{
  "rope_fraction": 1.0,
  "tie_embeddings": false,
  "init_std_up": 0.021,
  "init_std_down": 0.0,
  "lr": 0.0141,
  "lr_mult_qkv": 0.7,
  "beta1": 0.9,
  "lr_head": 0.00528,
  "warmup_steps": 200,
  "train_tokens": 948900000
}
Each number is 500 + 50 x the weight over its row's rms, rounded and kept within 0 to 999. Layers, rows and columns count from 0. Numbers have three digits each. The size before them is the row's rms in percent of the matrix's.

# down: layer 4 MLP down (transposed), 2304x576, rms 0.0711, rows 1223-1312, columns 144-215
# up: layer 4 MLP up, 2304x576, rms 0.096, rows 1224-1313, columns 144-215
down1223 107:407490455465633544498526486498472501571546578491482529490469582555511505501500520496453588492552588523458572520557469552416412405604490548431475427515497461490459465500561553406484412523529453516458540584516502389624
up1224 116:514442465526379461480467551476458433523592511455419556497602588567508463517373468441486459569496508539562551476586521552486508427496515505534570482538511460465483564484511579507444545450477494397580436540564412418517
down1224 092:459497520491430527431505476533466504537530479532466544542489500458494483513535533514549438530513485441512536461591471445433488501448420370462528457575517478445448548485507549533473509478470580497488450513429501566566
up1225 105:433589493491606527583473447388529437490433515549441456489554439475578557416498415493504570491453584615582566432547570403526453560467501456601523529504450483498524479490579464485428525421491533496501522503517574590524
down1225 106:609507511464459589482408465500420532459519476434504513486548600558513531557521545486599433529519537485466541517516406477566526524568496547479446568481455517537564532519505485496481478455568399503458478543610494536513
up1226 105:490431494487601520372531383483462537563453445543451544615466610464468444469502411524522476538547512401483499495501485509481435493486488520495348525450507524602464450479596539572507522451483448498528487527504498572511
down1226 108:430535387490490514380561436441497446504509503568521485518535518533468537595437521470505537579468563423586483416527477520490536479514592508441542532470418487508535453509490579482544465444547538533448491466494462527488
up1227 109:481466526506477435435511466514506452523559473497407409560478470488474518562551407498513466459610412497633485546601515438559513412391513503566537372538521511484530508462491553497546588451545450491501492569554486510505
down1227 104:517505478483496500425514509388562466458527494542493561567434599457521541497476516532438512525451555530449496466482630548427513524558490489503425581448459517546526482526488462544546564443523564525490415555653521598495
up1228 098:494436489551512466493551492576483592432451467502520463507534482573524464572533461415517496517503445455561576498464341463448491385593500505500503523520614423538501454413490621489547542490574428598407495444477551438491
down1228 090:545571475530361449524548512407495456497572570500492507493508496468522564464537439531531449552496464593463540481508494530436495517445451488428538510515380501529544428547588460542471412514463497482503460518520401490566
up1229 097:492480440516480570450515552474524530579434516482506556473556474440481509484408530451500496374499462421507555520452514397492460580529555523503558450486469480562531476536485525555518537433408519442514484495462519511433
down1229 098:517505508501574518502554489506457534464529556379487411561444413486476426515517557553461565485566467598607478451516516502510400518486467430604463499565503501457498552551484477468540461589544486484561539481493407480512
up1230 100:513522499560446446572485473450549523475437530554468410501493509628534520496389508521537444480556537523474510488528564403452476533508536572568541574454519470433533510428509464510512484488582423438502433559529475571439
down1230 094:494425489548466496559464491454466459490494547481540434535495418415424539503507446435396422438602585425393492428472532543518604492515583538526532482589521439520452529573378550507470516488469502640445529491453524448449
up1231 090:569593536522517579564523413506471639478502542443418516396514511454471421436466476474492494435498409547517556501507491511542556473566491501468497531512468539398502497476541536510586435468483395555373468494453437528465
down1231 087:479526449561469451497505547486519447543472442596508504519429480465530536550598557547575552612490567534506526482472546533537449493513564543542396486517509481582543471533625472558430491564470504503552532409478580509535
up1232 103:475531459543526497508573520433530544428520484492467531539421473517486439480540463557470472491516415447565542534553469488453517473453532535424529508547540464503490479486543526444534525421506531499453404489512490484393
down1232 109:473521591529453485570363498534453507563432424497532525517492456613433530533463474444465527530508624561466435548488564440525518542636518491542502511512526571519514575442414538563490414484482508523565513519498538427487
up1233 102:542558481503570572448608555464419540532508512477426582495451490470541461526557567446472488508562445477520467536547419592490396601512550470470495558478515468496615491443477502522526552442583555498518488477508491521442
down1233 102:445550520452502550431432503552589431473440466504395578509486444558515459475469573428491533530410445492497514611490510445458506587592507508564538500499474478530571538456475531508469449541489503531548517458510489562504
up1234 107:497377524615399510478469490561514635549547510506490532498485525616498481516474505436461548454505584522540544557470489480493451469506491488539544530447592472489460533550501479509501519540502516503524595484415518504415
down1234 101:476528415392588480591516565537485446483526421511515512499517508407596433509536433470529461480566492464459548458383604426515442547462436488476424409560411441565462537494568471451502547544502526510517467513581480546516
up1235 099:545550430426520450360500518598468572358540535482531421503501430505506454447509501411404506526531622504525508554494507527461538447550485426400476462516496445569465506580525497477512441519494396539606549411544496429521
down1235 099:379565495585487549510455567451542490539485571605446502471491526468449542593576488478515456577570456533477437520484483557598401510505485547618485563492550537513554457493534499466481638506534544525462455586468477548453
up1236 113:451480529491405481481525534586500446459487563517564528515483422559384476531580571481553496468568556436564513396569559522436530486497561489523517484513535526579551473438435538437412476505475567472640512487458466455489
down1236 118:448507547523498504481554551470446413512574533426517410452557470526558429561451495566535478449494480501543491468546430476532548616471544463515498527452463513486535462588533395357523440479397464509403519470497606492505
up1237 095:461458427454559430529510501518515519519486567523509426402517502440516485413578431462478521483480454529433643420466542454494505480500573563468532511515473532517585500482495520515491560343467393505530436513499494528459
down1237 100:517484530553565565395479518519463539366449496520541549597449519524565471567444477515493456511536602502535408559461450566526586434468577360500479515532442521467448491445516450518497442546510566586548519479441533518497
up1238 094:540519513516519554474501422488423544458465505443501466452492472509501553481581401520521505555523478487506463579503535492564519418488500481481543501483502472603464450500488472504414470540479495501419540490499532537450
down1238 100:494584539448469437472512455444404453473524539556477575496548579527481511537469543537465508506442493417605616470483469470472531538551463483467513547484470539517476453489563471505519520522496493381440461451535518553548
up1239 102:494488537543555483520445486578438473516528443446556344569475531442515529499552486582523462447498503535524417445474599573510489444477537553469509551546533442469543421431556464469539511517501532590469501459496454486412
down1239 100:523467490490523589479490591452548627476502483512489435412531544554461544549408540370491525505594521461545535534493477524388553489603478518515518417520528485506504551528558414536466541511545424406546503489531521575536
up1240 119:531518539513524459551545521568443430464540499438373497608507514577523618491538521556485528530417546381510554482557463509531489433490453429580567526502552477493523451519531491451433491472500458472548535627516464508533
down1240 133:502474562484561595488523502449477435423490521549561445597449482456501523432546469461415558580460517541459494433538537472518515445542381474489512503549534445530579516556540440478509418617510481494484459550561433459444
up1241 094:502547470416523431534490532462501530457500478391556444543536483488413466372485481542478526569504525521561478480481503460525557433503508569534512518532574559557529501509430559534482412525433474475508520473369509452431
down1241 092:441543506534486491465483554517508484490425393530566499467377573491534554514594514503430467477428444519423552472585465412582453472452507470424419503388464460462560572629509429480587474544513471545594527462501493566442
up1242 072:542557512585556506510504497524507430509503513395531480577516594520509466512433500510478495549570514460492488518574497519541466532488502508506530447522468507509483465535496487467489455464538526424408482487516562505483
down1242 063:454542495448468453460533496564542581499475471571509474489405444481446575563608460477556481450396375488477477405417505546437580485546454465519496498422546464446503524493552552475589511478463499598491512544480442522571
up1243 105:467432552451472474504521538516504570530536537533527547506593472511442501575518467530515388473465549464508525406495526621581491505503489500539468458469474469472510517595479400470539548422486529521540513470524479507471
down1243 091:546523390517551465435468484513463582481461504413474559445468561407523426523463449456615496426466538485506538524516578493514417550524469486476469477562450509443487520452360448580497544469493394384559483487474528535558
up1244 101:451470372607544444456531514545492412565563440541530536465461415515432499507452565489523547467557364452463526506520455484561494536460480501466473538529546524452500466589480626432481505524429373539531409489435412557597
down1244 107:412513466528569518554535488400503465418461485535504468527484471574496461509544419537536512491559454512509535438457541493501569606481436504478592562483504529513505497445498456503464571493466523524454486479528555491445
up1245 101:493540468464458579517526522412466562540512394452486450469458474476472545342564526516533434493517507464484467496603497517619558564482519499653499480433524471493487490544602550495595484460470553521488422512457493429515
down1245 115:448493474456485546507450486524467514568567502441506459483529412471495597483513500521478429426488502508512463461546471568559546562499465474518474475418406587459528397519564534397476487505542491490508569474448471449441
up1246 094:554458474632500560403440469445581444528524525503423452483478477601548494492505535492493519439471483527512466531424556476635470409467643480498581594516559472547523510470522543545571564528556474506433470481450492585453
down1246 103:426558501534549488450529589480477473477464431518527444550477527504446558548540536575531493501379547453575498429415468443493590564501473379524630518467467491545578512505458551459455483440583422472622451480461541438511
up1247 099:512450546459569579410523492572493528440554569476574439437556470534519558466357499460574412568442501438560481463513493510574409479576393541478543491478447511436579505470416480508518464571446620458409403574570464492494
down1247 101:514547534549346498429501536500529426529446414532421429537607534522518469547615509469445396526518538429542492507494555467518571545366573407476515496512569496484482433492572510414423465526476428458540530430466509536514
up1248 111:573516505551515510532521507454535481505518540456420438510537466508549450518604451483432529589425514467480509449476466549428488425596457500478466523473608522473493458445455526466520607432554540521528560495495500409425
down1248 110:431462581477517553528448553478469486476468471413495400570464548564478478492427457516552472613479580460546442521559518370510423520420496416528531523510402431387434503455510495574581495566444653521475528496528484487477
up1249 100:541492417474474482557489607517508528501401404515513477429436389549601500457497488403456585444476568397520458534527542455431427420458467521495479594568443481552470458390629518507506441512510551529568544466675520496496
down1249 100:479466604504502525525500589452405556463536540569448462575516533510543549405482471483532475461440473604444474451397482558562640447508575464526426475553525469479567495545500509529497501492472479479509481469455444435446
up1250 109:465567503593512452530537436550432483478519488502459473544507526485497498464565441525502557475485489491461527503471510470524567476450473492522563473559556449464504450444538573491506512470502512505473453401480493575547
down1250 113:541569481485458650590582435534453464498540526561443541535528478486489544468568505502482483569545383413429547498424434585512441427597446533452513434456553525481451590520484513492523481459565505502503439514458525603428
up1251 095:539445479484486409476538448490538505506548481578463461456480504543525498481440490468502623509516478522452517539467592480475492497528434563531573486445652471507522497490514536538555488509481480592558550507553481498534
down1251 090:456542566591414575507555510563544510542559426513550446482524521503491481517597555555541434452493505433600544451497475497507356405476681418466442508563490468494508499482514443481534617488451526385447479537502601545475
up1252 070:505611552499444479539433540534479639504499518465481555588544509450491563504562482566554429487458551506422504490519427494605406520446476484575457519495482493502621500438536542530521479502482502420561450491500514473564
down1252 068:390474576513459565478563448505574526548518581524490454431413516495569477498461561468505563504658502520497487467519509551441495487446441467568492436489548518516540517508456435506471516538456557614546498473498433401443
up1253 100:484490560491486516461592546468548442523517602513497489435415636393484507508461585495534483398582377471606530484538500437497492472495500573481598497450475485523440450517460528516561517563478520545521474511578474494424
down1253 104:506577516595488522454556494532487496439472537459464520450485441427431533395594430547457520591461504469433510456456562645479489496484442498411547462456503467491532607467466556408577487489541502439550492476387435534541
up1254 117:502492537493569496526398601425482488492500511544502511466472530572417523489394491556353490522497479498421546416482471404438467532488498455549551557502513494524503372478546392514421555475514426488597462450532487532461
down1254 118:511572421408394599531515571540455486553489524410404446521540448548486433478494595571576477497424408538578442504552518414413426531480570498510530458456427452443570519512473539460460514439568544448494522449450512454480
up1255 081:585447525476531565518524514516457610496468593620562528463590508452541460502477515507543569530451528477507517496439417603471433604523475441542444482541480510475514475549450564493471477464494466456538420491454482543513
down1255 076:455519422541458414375554466527526467523560405452434492479491437378474485572548511531472437453635519564495489527534547500477471500451603555536571472536597500545491399570497465492533536523487520503420575604494518403520
up1256 101:493543509494530498359497537456520407479553516557535639470496473478399466524530453445443458489616436460553482441454614522420536460502536481592473501536538457501504523496498430549545595496401471492488455465458537483515
down1256 076:505471444590489472487454454518472518514443520541471407526520512541607533407442569530511542526456473568491500550525476567573510542532564509461442515409447468536532420539535570620629505509498488473537541484464519547436
up1257 086:559557496464456436486562525472544415439581499483570500505535527564595556514358447481511587490459574515562548484462528561638489537476537488618511539557495586463515451556574493411493573537505537459519469475617470436454
down1257 091:472407517497593470484475472463519445548537523501415622458482410536487457533609593507542389487525454492537473485545459382468527467507513538468453410421473509478448500454474544513463493482431469558602563432472576555582
up1258 107:539539460552393512501511509491465534491482489446490486457425449536520467526533507561455478471541575495549432402527560491505466401409515502543625572546540555538508512580491539552542434471493470472493544575554426504490
down1258 114:497442430481505449469471496436527501407515439493577571479547486471415350489556478561521487514501478504492515513499550557450535480532546527555439518507461441526540571557533423495466549511370560454503565508530526394400
up1259 093:469386426486565482435387489588562476429460462477472514467445498556568481558413497361572438530529496489460544501521519455534441496522439573459342496446467559564465562505394505496366536568613605612486510526514464486448
down1259 094:541530460552445504498528508468432479524535539487538426474478474540457469453511530520484494500503547544489407465508540578458476477505523492506644455550479524467493501527613489615614482449480512390512490544376457568556
up1260 096:444498488508518459472477481397491561523454518455477559392521616559484448430447478521523464416615504545556469489509458456514460491474544625506499485579505471592465551430520510548480592500498471459455503490541344468486
down1260 095:610419500513588479457505556557468512479530484465557423555479443466476557507581483470447615483416612421400468473534481581486552512516486488491534540413433481429520477506445469603474421514498484509455517497394605584493
up1261 103:464471494528552475485497502502463503481554477564494560436497506452432528548564435568502383395473523545521512477567403495430493531463501567485470447474469495485524443490520550495508503465473543487413433493523529441500
down1261 106:510508473529556390540438492491447482420538499631551513479542547521573515495476497475413613558478457428471608481400491524583426508516511494505568475538528502597570523547454428500493427573460515489534474553485502498452
up1262 086:486514592508508444563519392575472458455471528538433477467462514498465564507514524519496568522558485388443492554525565475432432463501558462451426537565468491404469470423484524526576467502488528458401611495454487464560
down1262 081:486502443405497526468591546491489591488566495524563566468500534533387451533460505513589454539412468553461493517542586449553632541472484496549542512428507532505502526517486460500521478539490469472569489594450434501518
up1263 098:441483519496469528352445518514449518510452489455557460445405486656470518500446454454450485439452483513504508565540478585536589469463564602570447491486484454496535519471440494416489513534547482499486491534511401469459
down1263 096:463471475489500502491535430489575425501473504465466506490484474353508463509665495552462476552571608617501426410441408434431527524538498471518490510532484475527568472532471494547506504533423412493512523510381570517451
up1264 108:484549455487421447544466460479541533408509461524483514551483595495457492504515435527509509437499473497425392536516467452507477541519541417581611441527456470554449457432556512468555524579472509578528550435538422586353
down1264 114:562542432429547395414543570490454378426556526521509417448539505438496552488546445470523515558576549398489486524432546438576625537520497559499424535590554583530517485504528503527513487519531531442549478484513478584514
up1265 101:497590481498501464464517514574434505519401470484581550460481551486469390453397468414484508499475515467426520475567491444552503552625413482507491396460493524467439551534510486513563453517611533539473490493538485461505
down1265 111:484408493483513584477442509435445460438570583469555485497435465472474444466549465585540436517469425569476504462533538483548540543509525410548571479547513525441544456548567519431550510405513396466502523504516441570650
up1266 105:544579563542472447455462413537534589461414556582473449533427532487475422487541539530407513561507418446494562423523483512593464537510451466419490544469413502482569472524455473524452525480497434483523578477529470473442
down1266 093:467465592493583481484504599456497564554514479556504524484515479428615607471482484446530554508553437487463483439419482499405483440513576466492484490487499466476530464544545448531568526544515492567460493460507555507509
up1267 091:491588516405491576514479434620572517479555530466431582540603478460511505460532544542516504579425566497456501492358556466559460562597450519479451481554512463482513501559572581558506500425422490563403491498464566477434
down1267 086:547488416618527520424529533430493527563503466485511424484406588488531476489499498438519477483548452514500464501558404525450557442436498436512517496433494441504500422462503465453456494511538567546546449434511419561612
up1268 105:463501475571468515445644459538593447378479463424486518490542463420554510483504593530459583446412432487533539488484544501531537610528520474538496532515452475466599516419501510547510461473457528547527468520504483534409
down1268 111:478514545506470526488515519504482572454498602545534476454512497487556579399604506445466435464429559470565583464537523450496508498507477495483501590518474477561494431474466401584509565415548504494578529481488498420505
up1269 085:448474544499559450387474503550481488493479412443520563544491458491492550455510481532538419447478546485451545512571522553519476460531545499481530502478472436570565525546520642494465445554434488433500506556476557541425
down1269 086:501505445475550568410476459439618504432511553454508516492412512468576467480530539448469628565629451457484458446573600487510528528562517492565575539547497649484436496478482457554535573542517510535567456407471454429521
up1270 089:441444476530535599458531467525476589485583496541450502479516507513553466485385442417466519503494425551579530462551457423514517498502555542475520399527602486475482405495495615559562498506484487521449480458506490425480
down1270 084:483398540488515476503464462506492529478477515489422528487520511418611433479516529387460578544438539476523526538389424477582641547525519469476435530517517503497521613561485395462533492503440523543496531507476443523451
up1271 095:564515549521555439624458469524574494502590489444541525482497491410561506431546432482460533414469536455586489582505516463592475412524477482479612441499536440573452393552570516433527494536511486476402526480497494590492
down1271 093:482416442510512497382549494556494432509464484503433566515506514522511531539421592526494445582539488556496506502509483490485474490473531476499406564475411494426483577475409533601555483443445446495502442454539504440477
up1272 089:524426465558445498479625540469515563474420437499527486494554533493426491561529445429566635518537497485564507476402491491497486462467523475487412481535580477489460506439440497562586433454539546472464509425605585546455
down1272 086:479583535390496483536459516503462475504520571557442496519509501445606537473490532512476379516493446517444555466541498531557473546592513557427518411473513476553543471473502516485415538433508464522444502584406423441553
up1273 096:455460512493475361537464600446421497520464563521531576449475535474452531513564551536520474474543494511546628499546575543460453538540513509535476382516580468463458468518540557471502482484461426535489531474528490547375
down1273 085:529501494492425572479482467546595496464544556460485414532455448529459549477402540433471546546474491526534467484513474413527493385487537438506437536523335512496444537567450448483473428563562500478559501491512520432442
up1274 093:485444553510469504473419491557557532480606487494471534505483618443573473548450504599560482394453538480436470571476486529467504540471471470566454476515537493501495472474574546397463491510511520549465406432477456442414
down1274 096:561465496528505475445415438438522474501481511571573530448420488619505535547570429480550517479582490511544478499528491540456576503442478506415470575573435437473471407524389557587471559490500432507540439526532579500539
up1275 110:448483493436493529457450483433529534410513499480485507496415462524478501500521447488453526513486506506489531488435401470446542437492464566465459475493509455538551475466520534546559522481457502482539521498500504506418
down1275 113:543413490483487365507538497493499501462488429594446559499539512439579486491460481555529517566467498450552488476498453518488503520603464494431485526578562531522419522509467454507427518461438481460459536559534557487471
up1276 075:593545412530494508488526488526506415584477480489497468519603510505537566473466499495507432538505575469597565461567448480513444428496390516407485487527560507436463478443529568422547486504473554511543546452495508561576
down1276 068:500549550435544463546552444512513515472518532494481498417427528454506512505427558450508510401532436464439383454555549453599539610438523455564559518579537463544546573450520402555539525502405530486550481505435504508495
up1277 107:528508546551559482486483578467438480433575529476524498543493474581565551534503493597477470493422452458544534530546508476444522517531495548443598533520563474517624484469500570451454484567503495500493469555521387465528
down1277 113:519584499517437505386496495398416512427502510402482480462576412432579493552498535532508546508535435555547521487526391503537492562467449572526461420610488338492518500511442447592485460487590478559463495589473551493477
up1278 105:544477484490475529430512522535534426548550600483445467550476533528523483477564514517601469552426495461587425639514553604431476557510456495475520516578471489405518376509486477523430526482475482502456521602501516533432
down1278 109:356467516522548531610517491452610483511518419474478484544536497468493452492395506512553475620565513550542635531488523518519540500466451546536553461522556423457498543567466452499486480505437547480481499465539471486460
up1279 100:480518390456458438477489589518532618526464538475479572594560595535397508468538522537497491430515418498486423538507490533548521528566560468500462602476537554500577376586518437510402531543532466470539550502497492511562
down1279 111:523535450474390580468510546508541513495467384583511533570474427516357483551544437521542505539565594466439511589541528505433502474406469509516527531433511564515529612426511543480535518534475459398492523569603476559519
up1280 112:548484471557496447583489511494448462486504511504450521460472553531485478512481393509462483498440528514424394466543491414476494440449552440466577504503466465457526516642486521379443492565414512515481481487523417436468
down1280 121:540501488517464455425576487523529401403494462446567571504556471584502456535546522467393491488470553533545466541490468494465516516508529477517473557434515434532487435553451483468524499434419430528520573444472519463526
up1281 094:517542557494467465561539463457454517491536488452497561481478411525428421504477478473462528504488458475486561522340464437536541418540477535440532534487490550510468463457546476558528480470520414506480502601534541391535
down1281 090:533438461558507468458528426586583462490442535517523458504533587511516520499489541467585413528479531543429479528488497591541345543558534514554518470513522453555523477455477554420485395553447540464481529446463440559474
up1282 103:505513482525480448378436507519512576503451457460512467480583486378467556477501512513415459445480463524534541470440585508435494526465505509502472549548380481447500477437499580534511551481513561480459407459462505569464
down1282 105:567431479543533514517469488563626542451425416483468490518518481542479595499529504525610501478555476499543491508482508504502547490491512556422566463555494452577509517519468482508545488590455491491549553513422572560485
up1283 102:501456489403494473474509480393523483491552558464515611375484520547476494551427484508507577504483494468479442546537466545433453472485467518562474531569399430546448535582471531534541640585463517487539479481511561455548
down1283 101:530520481469464488555443453593500516545482476524478509588494466609476567452494474581382440517537600517442571545436508558500463461500562494467558530485412566525514571537462497442516358468534521498501525482530391465540
up1284 096:505425563490424505500480540483456526577468512474440490521486487546443539384472555552498486482414548496440526591420520577426462440505494428532521528521508531521440456503588563501525528415500459489513443429430396567496
down1284 093:509549483432519440472567507457486470493500524517600479465480624396572507535456528515494518498595372519483487439575480459609622517506515513454523461464444562494515650519452534494463510509494520497476608603449527509454
up1285 095:528468514496591473494498545494490557541433519465422461492491506531444504529529451568544428485476529476544529437576603508511486531506496492574488589505469535549526508477520485539450424546501454530528564440515498529417
down1285 091:373486495534534479502459639552463432513553488543387424457498494512547481462447519494553432471578526504488505493467389437412605589445421516592471432546547556501460475416434427546577484563546458494518630403431512522560
up1286 097:439446551507501488465494544600494548536516456455535545515466419478464426589520437485456477446569495571557521521488494504526469495555589525475393512511485504503462582503428492477544567505460484622413528572510579467557
down1286 102:552507532465468490510529560444516503422557546532543408428516447472442502437533598404479457565466455476482473596471514424397491526448480474512474515495532609536483494432477553437503442581453655474520501516530487524475
up1287 101:529563445469493508570496365551500498521558519483458596534528602476555550462543521549461513495561506423546502412540516497532488649555481515526588451489590472468522492490497545485582429464554385504555524607466417563498
down1287 105:405441470489517459541435463451533535542544490507485522413487536445436538522547523480623488546426535541426501610542552534512449500563514491481480456619432457529462503514411531446537580656434520671499484467596481425514
up1288 093:523573477453529489561527499500449513541569465435482536489557528470517424455523508400538469470536462425466457579493517498503562530525472537476375530491602515471460544494427452476481489468583514479430495412581566437526
down1288 100:514553552510496506500480451526492493558514486515572450604432428519465447539575408426515574551462590494504563496466566519488498398539456466542550464483546559477518441524515414521527439465461543477521441574606421512389
up1289 094:484450560524491442522510513559458504529480440436506491358594510536440482595478494528414501499476514408509417435546512551469504418424452584547420591546466495538454445544524541459505489474478455529503554454468491467445
down1289 095:451549541553541525509426421530571429468504506587365493548506547449531482508519458412538498497494498518416516604594533439522539489515442450485488544515523419490475574481515493550501532527520472471460548549525508591517
up1290 101:447500523527563408475514469464467541493455549419474470482572501558524498473505462574510466479498534536495550523458543462451495627503544481520467486548503525505480576465459562496500528567566525480472500505526420531552
down1290 103:521475504462401613507473478539496511560537451524570556568588453419432478416613518437477569551434538502537450423524484500615429500550552525466430463625440532548544487507471455463552508480507509510461542546442379535605
up1291 115:411490598528507511566509505532408522552460466395453448468579552529459419489420540528542481426531551575437527653491489422449566530446559519480395386586472591575534396571499487505507550534597442528442520598487499533532
down1291 115:448492511442472486439546576466509482520498535508468432470457524364594555539493404488414530568447373488470536396501536518539559492496389476470506596511539473423481537468506498559420503483461440405403500479481530585462
up1292 105:479493471583532513561548420443544523507446483574474522528552480496520478554456476446388575547459497491550476418496501503470532453507434525464542436510420470556503568511475545544468491503460539498481546532511493488366
down1292 106:493529503417491501516456522482535598534542537485489404430471609436515513495488482571557410489521512533523509478487496465553488455486534410607444533544521520403507509462539499478486462412519516430494492429375454575605
up1293 077:659539456548496522496429479336556526505477459513441513498512574447488444488561564588520498541500484534555539468423489529532424405458463537555433497490569549500540514507499575501491537556478451519414521419451484542504
down1293 074:413543470499516521604515440431540592506501578531565485501471483452560404555457508518447486489486476515466473430543502395612543516512553405527572534538500414548502504467477412498436551576467502615549462487456490426472
up1294 103:563551442452538487480572446488504443570485581490448478646469455487502433517510512441518536543483443586429419529428519434482543404486535494539437537485482443387530543527436481552526657513517562517527489493578524520495
down1294 107:399505559528502481512555523559477529495544455430522506462509535497537480491493456496512529509433527456520535598493510483563544472588461466498562437520498503516453542568534564469441428487457516456464531657562429466439
up1295 114:442471576493540454530442526498443449463491559561489423496503498502460405570537545529503524495622555477490511519589557501457485421483529517564535388517523525478467490521404507477569518502521511585584467516515541415544
down1295 124:473482589532379541546539544520521551463557477526499520482410367455497444416480490592468487531485454477532524358471484448589499469483530507480387447506563489500406460548388503534421443499570597545525529528469499399436
up1296 115:540543473486458520550531533517459554520492457429548446527508516589458417543494444549515445533529549522416534456460436518480619540427512484618515481529521518520549554520406541412434471493562573539489458469518499484412
down1296 115:558535513431581404428477535635536434560500515549491573495441504497518500434582494586585409479447546478428490439503447570492530489537519491512549476537453481486471539489561464496529490447474584482489608509559437479504
up1297 100:425522470451536542488471398546572546477427483499595526541474521559360518488507457481484511503481472558567482547471600462441448573475581533494466545464562564437477500566424457522564574479527458541593520526475519487394
down1297 101:529570496495431473463484509454442576465567489537406402494549545512576618543459519507554553478547484498487517397513449498464533523454488480408536536527569437514483444471504509503486470546487549492467482546488419435618
up1298 104:461414520592539442467521601572466480460448546443520569580472505434497505486491513508493477518548464528544583511480453450592452562549558568505395549449455480481449549503491511461548569491518473441413501538470499571472
down1298 104:506525547536588486543368442555500422559564541505504406526520393491513484429484504600483444584478553545530498411393443575520537455501543556505446413465521531498481572496504461465522430439627549523505551485583383466460
up1299 100:458451429427557432490414513613539519474499474463477500480437497406541551484467520512526583450466484419518410495527515593413502554494498445544429597456513545457510467483553406509607472461477520462554504541470503438488
down1299 098:581461478564571477503562506453484521530514492556532458602575463613548549529651508432565560534541508461530464503471446471522422419584473438596603500532494444529443403504528533465441569542493498586529452472477470551515
up1300 102:410508474663553505426485527492497476520447491455511440517525527541505502580514484454611586524429392514569457503577518484431587451537526469511506432500531470475516513464466498450505440559518501500543487486477390493445
down1300 102:480451442561395507429520470416511466481570487505531539616440494477574478514537565530552562460499463468422410457513490496546483471465520521488537547568453454507497523496503499435567525541486432509469493538471486531587
up1301 101:514533389510481528497516439483486589523508486586434520490467463523520489555611554531473426470418478471479507573498510495511449466598546500490525517489424393438508602582515509489553570516465418514553541480481528512555
down1301 106:461467562426420470523527521461547527416539523550529412491503471454427534472560486413552499526548515586612479489568531483482546570515553510543550491499534527531441496508502556498490454441455512545447447532563466514503
up1302 103:481537477483471481516497561538583475554585471504433538431491478511431553601511600504546500546556407482385456444544414565431522534416492531515480444561454581520513411458451491499515576495588544464499486488387542564488
down1302 106:478489516478572442567557494523504508489452534466539490528468486476500468377444468598491437533470359428534456597506465549526512443546480479566561599484511430588487494492429419526494521429441507508507452444506532444528
up1303 069:479493453574521461437579543562500527480468555432477548447534494445408572554550406497580446446495489498524519463477446487559412544551447387506443487559463505479467411412603515495486440499525539516467500356560513520469
down1303 059:580457551438484507548473423456577524474512429550493477389484538450553492476474542483463485504560521471528445550483559571479643531510529462616530561510585485492580450495504495547539562437520563563561514577452549428541
up1304 099:456479421555417497541530471489520535491542414443605507563586527565548482531447492531530505525537458568418559514576422485516407614493461423513396444517542465515507500524495502571542477497452519452431412486479426564538
down1304 098:493427461525518498556470509460487571558513495409565495465477500421435533479439506542515530582495454500484468540411466497509499444421500508465571475484461516538489602458527502446497464531503446530575530439560526464498
up1305 104:439573512604445428525497559357520550421458464476505471515518503531546451538468571412516555526417473461423489421545525478498429502556468488527511527573505505509525477534539524534568520490487481579512469463443474415504
down1305 108:498435545380629436460562469520458505497494555448610491420386448485511473546520510500418506548532553544484548556481522593545481392461445550478501528593466482519545513434499477467538543465498537537529466565483422557483
up1306 113:499475500468569513499502555494520539487539430492493494562594514449557440496559483461553474480518629539512569413433472416506514508422516570518465561483450472561483522621550574507487551485517576447524490432501436517560
down1306 087:594533479571502499507485505541466444423421595431556466484560608587544533498462445545516507455560441508513492421541521423510469493536554501503535496394553616648353531495553563519488490496484476538512411469516537497544
up1307 106:430472552520554525512432464475495490495568502468552395559517522441571488514402549563478414529514427476587484475503499538528683517471517569420538487480537391500472520446465533554501505441572598495433510401447545455543
down1307 112:450602449505550521455579599506438532507387527514441548519518537521577438514462413582512445421448517621548409466481504485507503610479468592516547484581560551563526470480544532541432475545532520421517533532527543544566
up1308 085:485527555543530484524424518727496566451505532527552457585543489461443560478447468548547460560471571526562487518569498462486406536525537515621437560500566564462481486549457456431525539568530503424441478530510462483530
down1308 086:485480603459521597495486455463495500457595517389501443467472497464510547591604492513439458476547410420491449434548521510468508473470421543492452499497408493565419563486472564534559483510570469526491546537479535524503
up1309 108:458460512489525492555537513551518487547560569576461459577540466479496461505510431557560539522492518496414533548587482398466416573516412511412523541470510506475491473531544458411444508560471531565495523461481493469467
down1309 109:494536424544434427427511502482516454454557505499518546434527467490478453487485478560465485551464532537481559476554563541686510442545496553534455445534513536438396511503545524513533464449500502532549535540484541475509
up1310 097:462517520533571511492450453471486511521524538541579518507462499516433525570509423465466583510465427480463478521479511493569472461512435505510553485463449413510558448458518515562544525520568562493469432543557507463521
down1310 104:496488497511526546535510590527507623440488615551514515590404460474555377621588467505567561579577442453508390491517470396475412467438493470475479441524555481522527505444533522432497438447527493615542516473474526491569
up1311 107:454503494444534466568489478479477511495463584724461524478446622456437557439532556493489480492463605509553523454473450522548494467482479451488484466448553384522588514472502469490477523382553546635463456431444507495450
down1311 114:524528479459449530478540628434510467518511490376421553495589467581498469530476594489433503512613521546496486532515522480531427520449481479375513456540444549378560538545469514494496425537511583481544478468428544536567
up1312 096:565487523623583465431439417482549519540503415408538502397529542486460486647500597435487498402506519525504411493475568529393523500486491537485554599578490526558498573512455633556422573494485467451536501464434501480592
down1312 102:399387504439460536481561518474471411398491583501547487498515479538551535542543444471500451574527507470477469553494408483636498506483464476419509511526548508462519511545506504450505509479512564444486499496430494498405
up1313 112:503517538459499595503520544513562484534477487535549483527559445538456476512520439559556481525457612497478475646360427533520478497579462372398586539539507606430493509559474541476485525549485512446490573376517479558445